{"init_std_up": 0.0625, "weight_decay": 0.037, "warmup_steps": 377, "decay_fraction": 0.386}
Each number is 200 + 20 x the weight over its row's rms, rounded and kept within 0 to 999. Layers, rows and columns count from 0. The size before them is the row's rms in percent of the matrix's.

# layer 10 attention key, 64x64, rms 0.263, rows 0-63, columns 0-63
136,210,190,189,206,230,160,240,224,218,228,169,200,193,179,209,218,228,209,188,209,214,191,230,210,218,227,198,182,168,190,218,194,213,178,192,195,227,215,218,180,176,179,187,181,192,178,191,219,195,172,194,206,176,236,248,199,187,224,170,197,203,207,194,176
081,172,206,218,208,203,231,158,192,163,183,211,213,195,212,192,186,172,164,191,207,186,204,183,199,182,168,212,218,214,208,203,210,190,236,206,214,188,201,202,219,228,233,198,221,214,217,212,202,203,240,207,175,211,162,143,206,205,199,240,211,185,203,186,195
057,178,197,186,175,185,215,224,209,192,214,221,194,188,218,194,214,211,211,199,173,213,197,235,190,179,189,185,228,213,167,175,211,182,164,235,195,193,160,167,187,227,212,184,203,185,211,219,170,177,192,196,197,202,193,240,200,195,189,211,183,166,242,213,164
202,221,175,179,207,214,188,226,211,228,232,184,197,201,190,211,215,223,245,204,178,209,170,223,196,231,227,195,181,180,184,202,192,214,191,188,182,222,206,210,175,186,172,181,167,194,164,171,207,222,165,194,217,204,235,224,183,211,212,171,192,219,204,226,194
158,168,224,224,191,192,224,171,196,158,167,209,205,202,206,189,170,182,149,202,217,178,222,187,206,177,167,207,221,209,215,201,216,189,201,217,214,177,204,188,219,196,235,205,229,214,222,218,188,185,243,209,192,195,166,178,208,201,193,238,206,182,203,184,198
103,173,224,233,189,188,201,179,207,169,176,217,201,205,223,200,174,177,180,214,198,175,226,182,200,167,182,207,237,226,210,195,204,175,200,231,217,179,175,184,222,226,213,204,227,203,227,219,187,194,236,211,174,202,172,173,205,179,179,229,217,182,219,196,210
158,214,182,179,211,227,184,221,206,233,238,192,193,205,174,210,225,218,234,189,190,214,176,226,194,220,219,194,166,187,183,206,189,219,203,187,177,219,202,209,187,185,176,198,173,177,156,167,215,221,159,196,204,195,243,219,201,200,211,172,192,215,203,219,185
178,228,182,184,216,212,174,220,208,243,229,192,192,191,194,203,216,226,234,194,182,209,168,219,199,234,226,200,168,182,186,204,183,220,206,176,179,226,216,217,180,179,175,202,175,191,174,174,222,217,170,193,217,188,239,227,190,205,211,175,189,211,196,218,191
147,226,183,201,202,228,194,237,214,230,232,190,192,205,176,197,225,211,237,202,176,218,184,236,183,225,224,178,172,196,188,204,192,214,191,186,176,219,208,218,165,190,175,195,173,193,165,178,227,202,171,201,201,199,236,223,181,209,198,167,188,218,200,218,207
074,190,179,196,208,191,151,221,228,212,208,187,205,177,230,219,203,191,232,226,193,205,235,205,200,191,211,198,167,222,235,199,181,210,227,166,189,216,202,188,207,213,192,216,187,186,173,181,193,200,206,190,176,175,260,179,187,179,201,177,190,230,192,198,219
114,174,215,216,193,183,216,170,190,174,167,225,201,200,215,194,171,187,170,204,197,205,232,177,194,177,172,208,232,208,223,184,225,167,201,215,218,197,178,179,220,226,227,208,226,193,227,227,186,188,228,217,187,201,159,176,216,196,189,230,215,178,195,204,211
059,179,170,213,229,231,217,207,199,186,184,206,181,223,212,200,202,229,193,160,217,203,228,219,184,215,224,181,188,211,172,205,178,195,214,219,187,209,203,214,186,209,180,182,212,177,215,188,179,156,224,240,207,198,194,189,149,166,221,165,206,192,211,198,206
066,191,218,203,196,207,191,168,150,213,185,209,186,219,205,211,236,220,193,215,159,227,196,224,189,210,164,193,187,207,185,183,203,203,202,201,193,183,161,175,194,172,216,209,213,200,194,187,186,228,194,213,225,218,202,199,224,247,193,210,218,177,206,232,153
060,154,184,208,204,206,196,174,188,201,187,188,211,199,134,211,210,207,194,202,190,200,193,158,172,210,222,191,258,210,199,232,231,194,174,239,198,204,223,190,192,199,214,209,196,216,217,211,210,218,229,177,176,201,194,204,215,219,185,214,182,190,218,192,211
065,229,179,229,201,211,203,197,184,174,192,182,223,203,188,197,222,177,221,220,227,219,209,244,178,227,157,191,163,194,164,200,194,194,191,179,175,198,200,173,185,195,199,202,173,219,168,200,226,188,188,188,218,184,167,206,209,246,212,209,199,191,193,222,219
060,183,197,205,228,173,205,203,184,187,194,237,181,170,229,213,205,188,196,177,184,176,198,148,206,197,218,204,220,207,231,163,192,213,203,208,228,226,192,252,181,236,198,213,198,178,212,208,176,215,216,210,171,220,186,200,208,173,200,226,199,210,185,223,216
064,223,204,219,205,188,245,168,198,200,205,206,219,195,220,205,157,197,197,189,221,184,170,195,201,199,193,177,237,184,195,240,240,185,185,211,194,175,203,183,200,205,241,222,160,218,209,222,185,165,208,229,191,200,200,219,225,197,205,200,191,177,180,178,185
070,219,221,168,187,200,232,167,198,217,229,197,187,186,172,199,178,207,207,198,187,193,192,229,198,204,203,178,211,178,215,229,202,192,206,244,216,188,214,179,181,171,252,200,201,184,214,213,176,215,199,185,190,198,203,210,247,219,194,212,172,195,225,245,179
062,193,196,203,207,254,206,168,184,218,214,197,216,194,195,204,212,205,170,187,164,167,149,196,209,219,190,233,219,188,189,203,233,189,171,208,203,240,200,214,168,199,219,191,195,214,209,207,222,183,203,236,206,188,179,203,227,217,212,191,190,210,234,181,183
061,230,223,169,195,214,245,181,181,193,195,209,221,205,184,170,149,195,188,193,189,194,212,181,213,201,196,177,213,203,223,224,204,196,191,242,208,188,185,198,199,275,221,198,180,192,196,211,177,183,213,202,193,190,200,202,192,224,213,169,210,172,209,191,207
069,209,220,234,181,166,234,187,176,204,182,227,183,186,215,198,217,165,187,208,198,163,184,179,200,189,173,205,241,182,198,176,216,196,175,224,199,204,165,230,250,192,206,206,213,208,201,205,191,222,183,191,223,212,185,199,206,206,185,231,202,173,188,218,228
070,176,222,203,154,172,191,195,158,241,196,216,197,231,208,190,216,140,196,199,203,203,201,236,218,197,202,196,205,192,209,197,235,197,190,199,205,185,203,183,208,197,201,210,238,191,204,188,208,202,212,194,201,221,167,228,199,159,189,200,170,171,186,224,183
054,205,174,212,166,220,193,193,225,234,205,175,176,225,169,202,215,191,205,205,163,217,219,206,179,195,195,185,224,184,189,212,225,204,194,197,246,200,216,204,214,219,213,202,193,195,174,228,164,224,251,218,192,235,200,236,194,209,202,196,163,201,209,205,190
075,196,182,183,204,241,185,244,186,204,237,205,207,186,203,201,217,197,200,194,223,215,211,227,210,239,189,174,195,193,165,212,207,205,167,195,172,243,205,209,206,180,173,202,185,236,173,197,218,184,204,203,202,222,176,228,191,179,215,166,188,215,197,175,228
059,188,200,206,205,234,201,202,168,190,190,238,174,152,209,211,208,200,217,187,218,236,219,195,171,215,199,158,158,213,197,182,188,194,214,205,222,213,189,191,224,211,191,192,197,184,206,196,155,184,201,247,224,196,200,227,176,196,186,205,227,211,202,196,228
071,195,195,180,209,175,171,230,193,217,182,228,204,187,200,179,196,204,193,186,198,223,254,203,186,195,168,212,191,202,198,209,241,158,224,172,223,178,204,180,189,197,207,223,243,196,234,189,198,204,197,166,208,214,193,187,177,184,169,183,223,180,211,184,216
063,217,225,217,190,192,189,180,174,203,182,223,198,198,188,222,196,184,207,219,198,216,188,194,230,188,180,221,169,213,209,167,201,167,184,234,202,177,198,179,254,169,188,196,192,228,209,204,181,213,174,177,181,218,159,238,189,205,204,198,211,201,164,225,204
058,194,198,170,214,141,177,210,240,209,199,194,213,210,220,215,194,228,212,220,208,218,224,197,197,157,201,231,180,200,193,213,204,201,196,209,226,157,206,175,212,193,220,192,193,183,199,243,205,183,202,172,183,219,199,198,218,204,206,204,200,225,207,209,145
076,210,148,186,210,274,209,190,201,201,230,177,199,241,188,196,205,240,212,203,183,177,176,209,199,221,213,216,209,195,189,168,194,205,208,198,194,236,207,221,213,177,190,194,165,197,169,189,183,229,189,206,191,179,215,192,194,214,209,180,206,204,185,192,193
071,176,221,216,248,232,211,209,181,191,192,194,209,186,182,227,212,194,210,192,168,177,223,176,188,215,210,232,201,213,178,195,203,165,217,209,205,178,181,197,163,160,210,190,205,200,207,188,192,201,169,203,203,182,185,185,170,221,204,185,219,217,209,143,223
052,205,224,200,176,183,214,208,186,211,178,240,186,179,238,168,194,202,210,190,173,211,204,205,191,199,181,193,188,210,176,187,217,192,205,224,195,206,179,193,216,249,241,197,244,179,175,206,156,202,215,193,194,194,172,239,202,187,212,203,192,180,205,180,168
066,217,218,219,213,196,225,196,177,230,178,202,175,211,206,169,213,201,183,203,208,218,239,226,182,211,212,174,179,191,168,210,220,203,202,175,240,186,200,174,168,184,233,190,185,206,183,199,179,233,224,218,187,222,158,199,200,232,206,209,219,176,205,225,202
088,220,208,152,217,179,181,227,200,211,218,202,153,206,211,200,197,205,211,209,169,198,212,221,194,220,195,198,176,246,201,201,169,223,209,195,203,195,167,220,198,194,182,214,177,196,168,179,198,211,156,224,237,221,236,191,188,219,203,186,197,231,190,190,203
091,202,166,195,213,223,178,205,213,188,256,185,208,213,195,203,208,205,207,177,193,184,213,199,199,223,205,160,185,211,197,247,187,219,220,207,183,214,211,232,173,191,172,205,169,182,188,167,227,217,210,184,206,203,233,165,185,180,210,174,217,223,223,187,201
172,208,221,212,173,183,218,194,172,192,170,219,196,185,225,188,193,183,190,225,219,209,181,203,225,180,195,234,215,192,195,175,216,185,163,215,213,185,202,177,232,214,206,204,223,236,226,237,180,194,200,211,194,195,170,231,213,208,189,218,197,140,185,206,183
056,226,202,165,214,199,199,240,224,190,204,190,191,196,194,231,188,156,221,196,208,182,198,227,181,224,192,174,213,219,200,201,206,189,214,205,215,199,171,227,164,219,175,202,188,189,161,200,210,207,200,249,233,227,241,182,195,198,212,193,184,219,197,198,228
115,195,216,222,171,191,233,208,165,194,182,217,191,178,222,171,207,189,178,216,183,220,200,202,209,170,197,214,202,206,193,182,216,181,154,217,208,199,215,179,245,201,199,185,212,222,224,231,163,192,185,208,198,199,150,220,211,204,193,226,209,168,187,224,180
103,190,196,212,168,203,202,217,188,159,212,200,198,220,213,184,237,183,199,198,220,209,193,219,213,182,180,189,204,191,176,174,216,189,173,205,225,201,204,200,235,194,160,183,216,241,226,223,205,162,216,215,192,204,186,218,191,178,204,195,231,160,179,239,176
115,198,190,183,233,196,174,201,221,205,207,201,208,210,178,236,194,200,207,191,213,182,216,184,183,222,196,200,188,183,223,219,185,212,245,191,199,205,191,228,170,210,181,197,201,154,166,167,232,213,211,206,215,209,247,173,163,195,192,186,200,240,208,182,218
078,213,180,193,211,193,197,219,220,225,176,200,214,162,183,239,187,214,214,213,203,196,204,191,197,221,225,203,176,217,197,189,168,199,237,144,202,223,186,207,167,215,206,229,175,175,191,175,212,229,184,195,196,203,238,190,170,221,182,200,203,226,209,192,223
061,182,220,179,176,201,182,231,198,206,205,179,239,182,198,237,232,179,215,221,203,203,185,209,210,213,201,233,176,179,201,190,236,191,152,150,223,220,196,194,213,184,214,229,207,208,213,192,214,214,190,192,211,190,215,216,160,167,203,186,184,205,181,209,211
157,188,219,206,173,198,201,218,189,190,190,200,203,206,237,177,216,200,198,210,190,223,179,207,222,167,203,228,201,195,192,176,209,201,156,221,220,194,214,202,247,203,196,183,198,240,226,230,175,188,200,197,201,180,156,230,200,186,205,203,206,142,203,211,173
121,214,174,236,190,194,167,215,192,216,201,216,200,196,214,200,198,192,173,197,197,184,176,196,202,227,204,225,204,177,238,198,190,204,224,157,215,215,204,246,200,200,190,209,194,214,159,166,225,192,172,210,236,192,225,192,165,221,199,179,207,222,192,189,234
104,173,216,203,228,193,230,230,163,224,209,195,208,207,187,182,177,217,233,194,143,228,229,213,198,199,181,191,200,206,163,224,220,208,185,183,180,232,193,203,150,206,198,182,173,170,200,208,195,198,192,193,227,219,196,219,199,192,204,174,195,197,216,208,187
128,204,175,187,168,193,186,170,199,207,248,212,193,221,189,221,233,203,213,230,210,196,187,180,179,209,202,173,196,238,178,199,220,211,176,237,176,205,194,155,214,179,158,200,157,221,187,212,201,223,211,192,188,202,203,216,222,195,231,185,194,201,188,208,207
089,168,203,203,224,217,185,189,209,167,222,203,191,188,187,176,189,191,213,177,192,201,243,190,187,197,203,197,202,231,168,216,214,178,235,220,229,194,166,194,205,173,205,217,159,232,229,214,180,191,212,210,167,217,175,178,192,178,208,211,220,235,204,175,196
085,210,208,228,232,212,214,228,199,178,219,191,206,213,156,156,203,205,191,195,195,214,211,227,200,174,192,173,208,202,209,229,221,150,199,202,191,218,196,191,209,213,197,174,198,166,192,215,181,218,205,212,154,223,188,160,171,193,198,221,220,200,172,198,211
104,183,202,175,214,185,243,201,190,184,178,233,206,227,208,199,215,192,195,168,211,212,237,204,179,206,163,171,197,208,187,232,241,159,236,225,188,188,232,181,178,196,230,179,214,189,204,187,206,193,204,198,198,219,188,192,218,187,186,196,175,226,206,203,222
086,195,233,225,187,206,205,203,213,204,166,193,166,163,173,200,211,176,188,179,202,193,187,192,236,199,246,227,191,177,221,178,195,216,189,180,203,173,171,215,235,192,207,191,213,224,173,172,225,172,195,220,193,209,208,196,180,175,228,225,182,213,198,221,195
107,184,216,191,237,195,219,199,192,177,189,186,193,167,198,180,197,198,200,177,173,199,235,215,193,193,214,208,195,223,214,227,186,168,242,205,192,188,184,196,195,220,243,188,221,162,214,198,178,200,200,190,191,201,190,156,187,189,192,231,178,241,228,238,201
114,189,201,242,227,153,185,235,188,172,164,201,214,203,220,219,225,211,183,212,194,243,220,183,207,189,202,211,198,220,199,205,172,168,186,190,228,215,193,190,203,219,187,182,205,187,202,220,163,214,177,225,176,205,179,192,180,182,208,210,216,216,239,184,202
122,222,219,198,202,183,174,204,183,225,213,195,187,194,206,203,193,222,206,232,154,218,206,195,177,193,197,202,211,219,181,214,195,221,192,201,187,220,209,239,156,185,262,179,152,190,237,200,181,206,211,162,189,206,186,207,200,205,206,196,185,192,229,190,195
102,207,210,182,200,228,205,132,192,179,223,207,186,220,193,228,176,198,186,192,208,177,212,194,175,227,205,185,187,214,216,213,197,238,243,237,196,208,169,199,202,171,196,207,187,205,168,185,231,207,192,213,210,199,196,192,212,204,219,171,185,233,182,209,174
108,191,207,201,238,208,213,214,224,193,200,170,191,206,171,164,203,216,195,166,186,192,231,163,204,183,189,186,190,215,200,233,205,165,223,228,199,200,222,193,214,217,222,188,205,202,190,202,207,203,200,197,180,235,184,137,203,206,223,208,233,231,200,177,212
110,206,189,197,172,228,190,178,205,207,230,201,204,212,197,244,228,201,212,172,210,166,193,187,204,210,238,204,194,187,176,169,179,208,179,195,247,208,210,158,222,180,180,197,192,180,173,175,216,232,174,199,193,185,185,223,217,206,223,174,212,220,193,215,216
077,184,185,211,214,186,249,213,192,195,224,193,204,202,187,188,192,212,216,184,206,201,231,167,213,195,163,182,220,176,149,193,168,209,196,250,223,217,223,185,170,197,162,199,193,203,209,204,229,201,201,200,172,235,182,197,227,202,192,204,189,217,194,195,179
107,198,204,180,173,220,233,160,199,213,230,205,209,205,191,217,214,237,214,224,207,206,188,189,171,218,204,165,170,194,199,192,221,217,180,239,201,198,232,154,188,158,200,178,194,184,176,211,209,192,182,178,204,185,211,226,242,193,208,201,182,206,187,207,201
084,188,218,200,196,183,155,206,185,184,207,213,214,160,209,185,196,181,207,207,204,205,206,192,185,175,147,211,250,184,203,223,229,201,203,223,207,199,197,160,218,221,231,215,202,210,222,189,219,203,209,180,193,177,196,191,203,176,153,218,207,176,228,211,217
098,202,200,205,224,222,236,186,231,197,173,212,215,228,250,212,198,202,175,211,225,170,162,248,191,200,205,193,194,190,203,184,181,206,197,194,217,202,173,209,217,189,161,211,241,201,183,166,199,198,191,213,188,202,210,227,176,175,193,198,188,189,169,186,181
097,179,194,198,205,215,192,203,235,179,183,203,177,213,217,188,221,202,203,175,201,179,218,214,223,183,197,211,192,222,224,216,256,137,227,185,201,181,193,206,191,238,216,193,178,215,194,178,193,206,194,229,213,203,197,175,168,214,193,185,227,232,217,186,213
102,181,169,245,195,218,218,198,215,196,216,187,219,207,211,194,223,199,198,201,215,174,168,173,208,218,199,238,200,147,187,198,203,212,197,205,240,234,201,205,179,160,186,173,198,211,202,185,216,173,218,192,173,210,211,222,197,200,214,197,210,190,175,223,159
105,177,199,217,196,215,177,190,211,195,204,200,208,208,221,176,192,212,193,196,221,179,219,219,203,241,208,192,226,179,198,196,262,151,217,199,195,162,218,203,190,217,204,211,163,215,174,187,239,179,181,192,206,222,196,187,202,212,167,199,184,214,179,225,223
088,220,230,208,215,217,170,209,196,176,189,211,175,197,189,202,164,168,170,186,234,227,220,194,195,206,204,197,227,208,173,211,203,183,188,192,214,177,182,189,210,228,183,233,219,241,214,232,213,205,198,239,210,230,203,178,195,188,188,173,191,168,204,166,208
096,216,219,211,236,219,199,219,236,223,198,232,199,195,200,206,171,176,177,188,188,202,184,184,220,206,222,231,202,212,156,196,190,201,200,157,201,196,204,241,217,225,159,216,187,222,193,180,215,181,198,235,192,186,212,202,193,171,178,193,212,190,177,172,176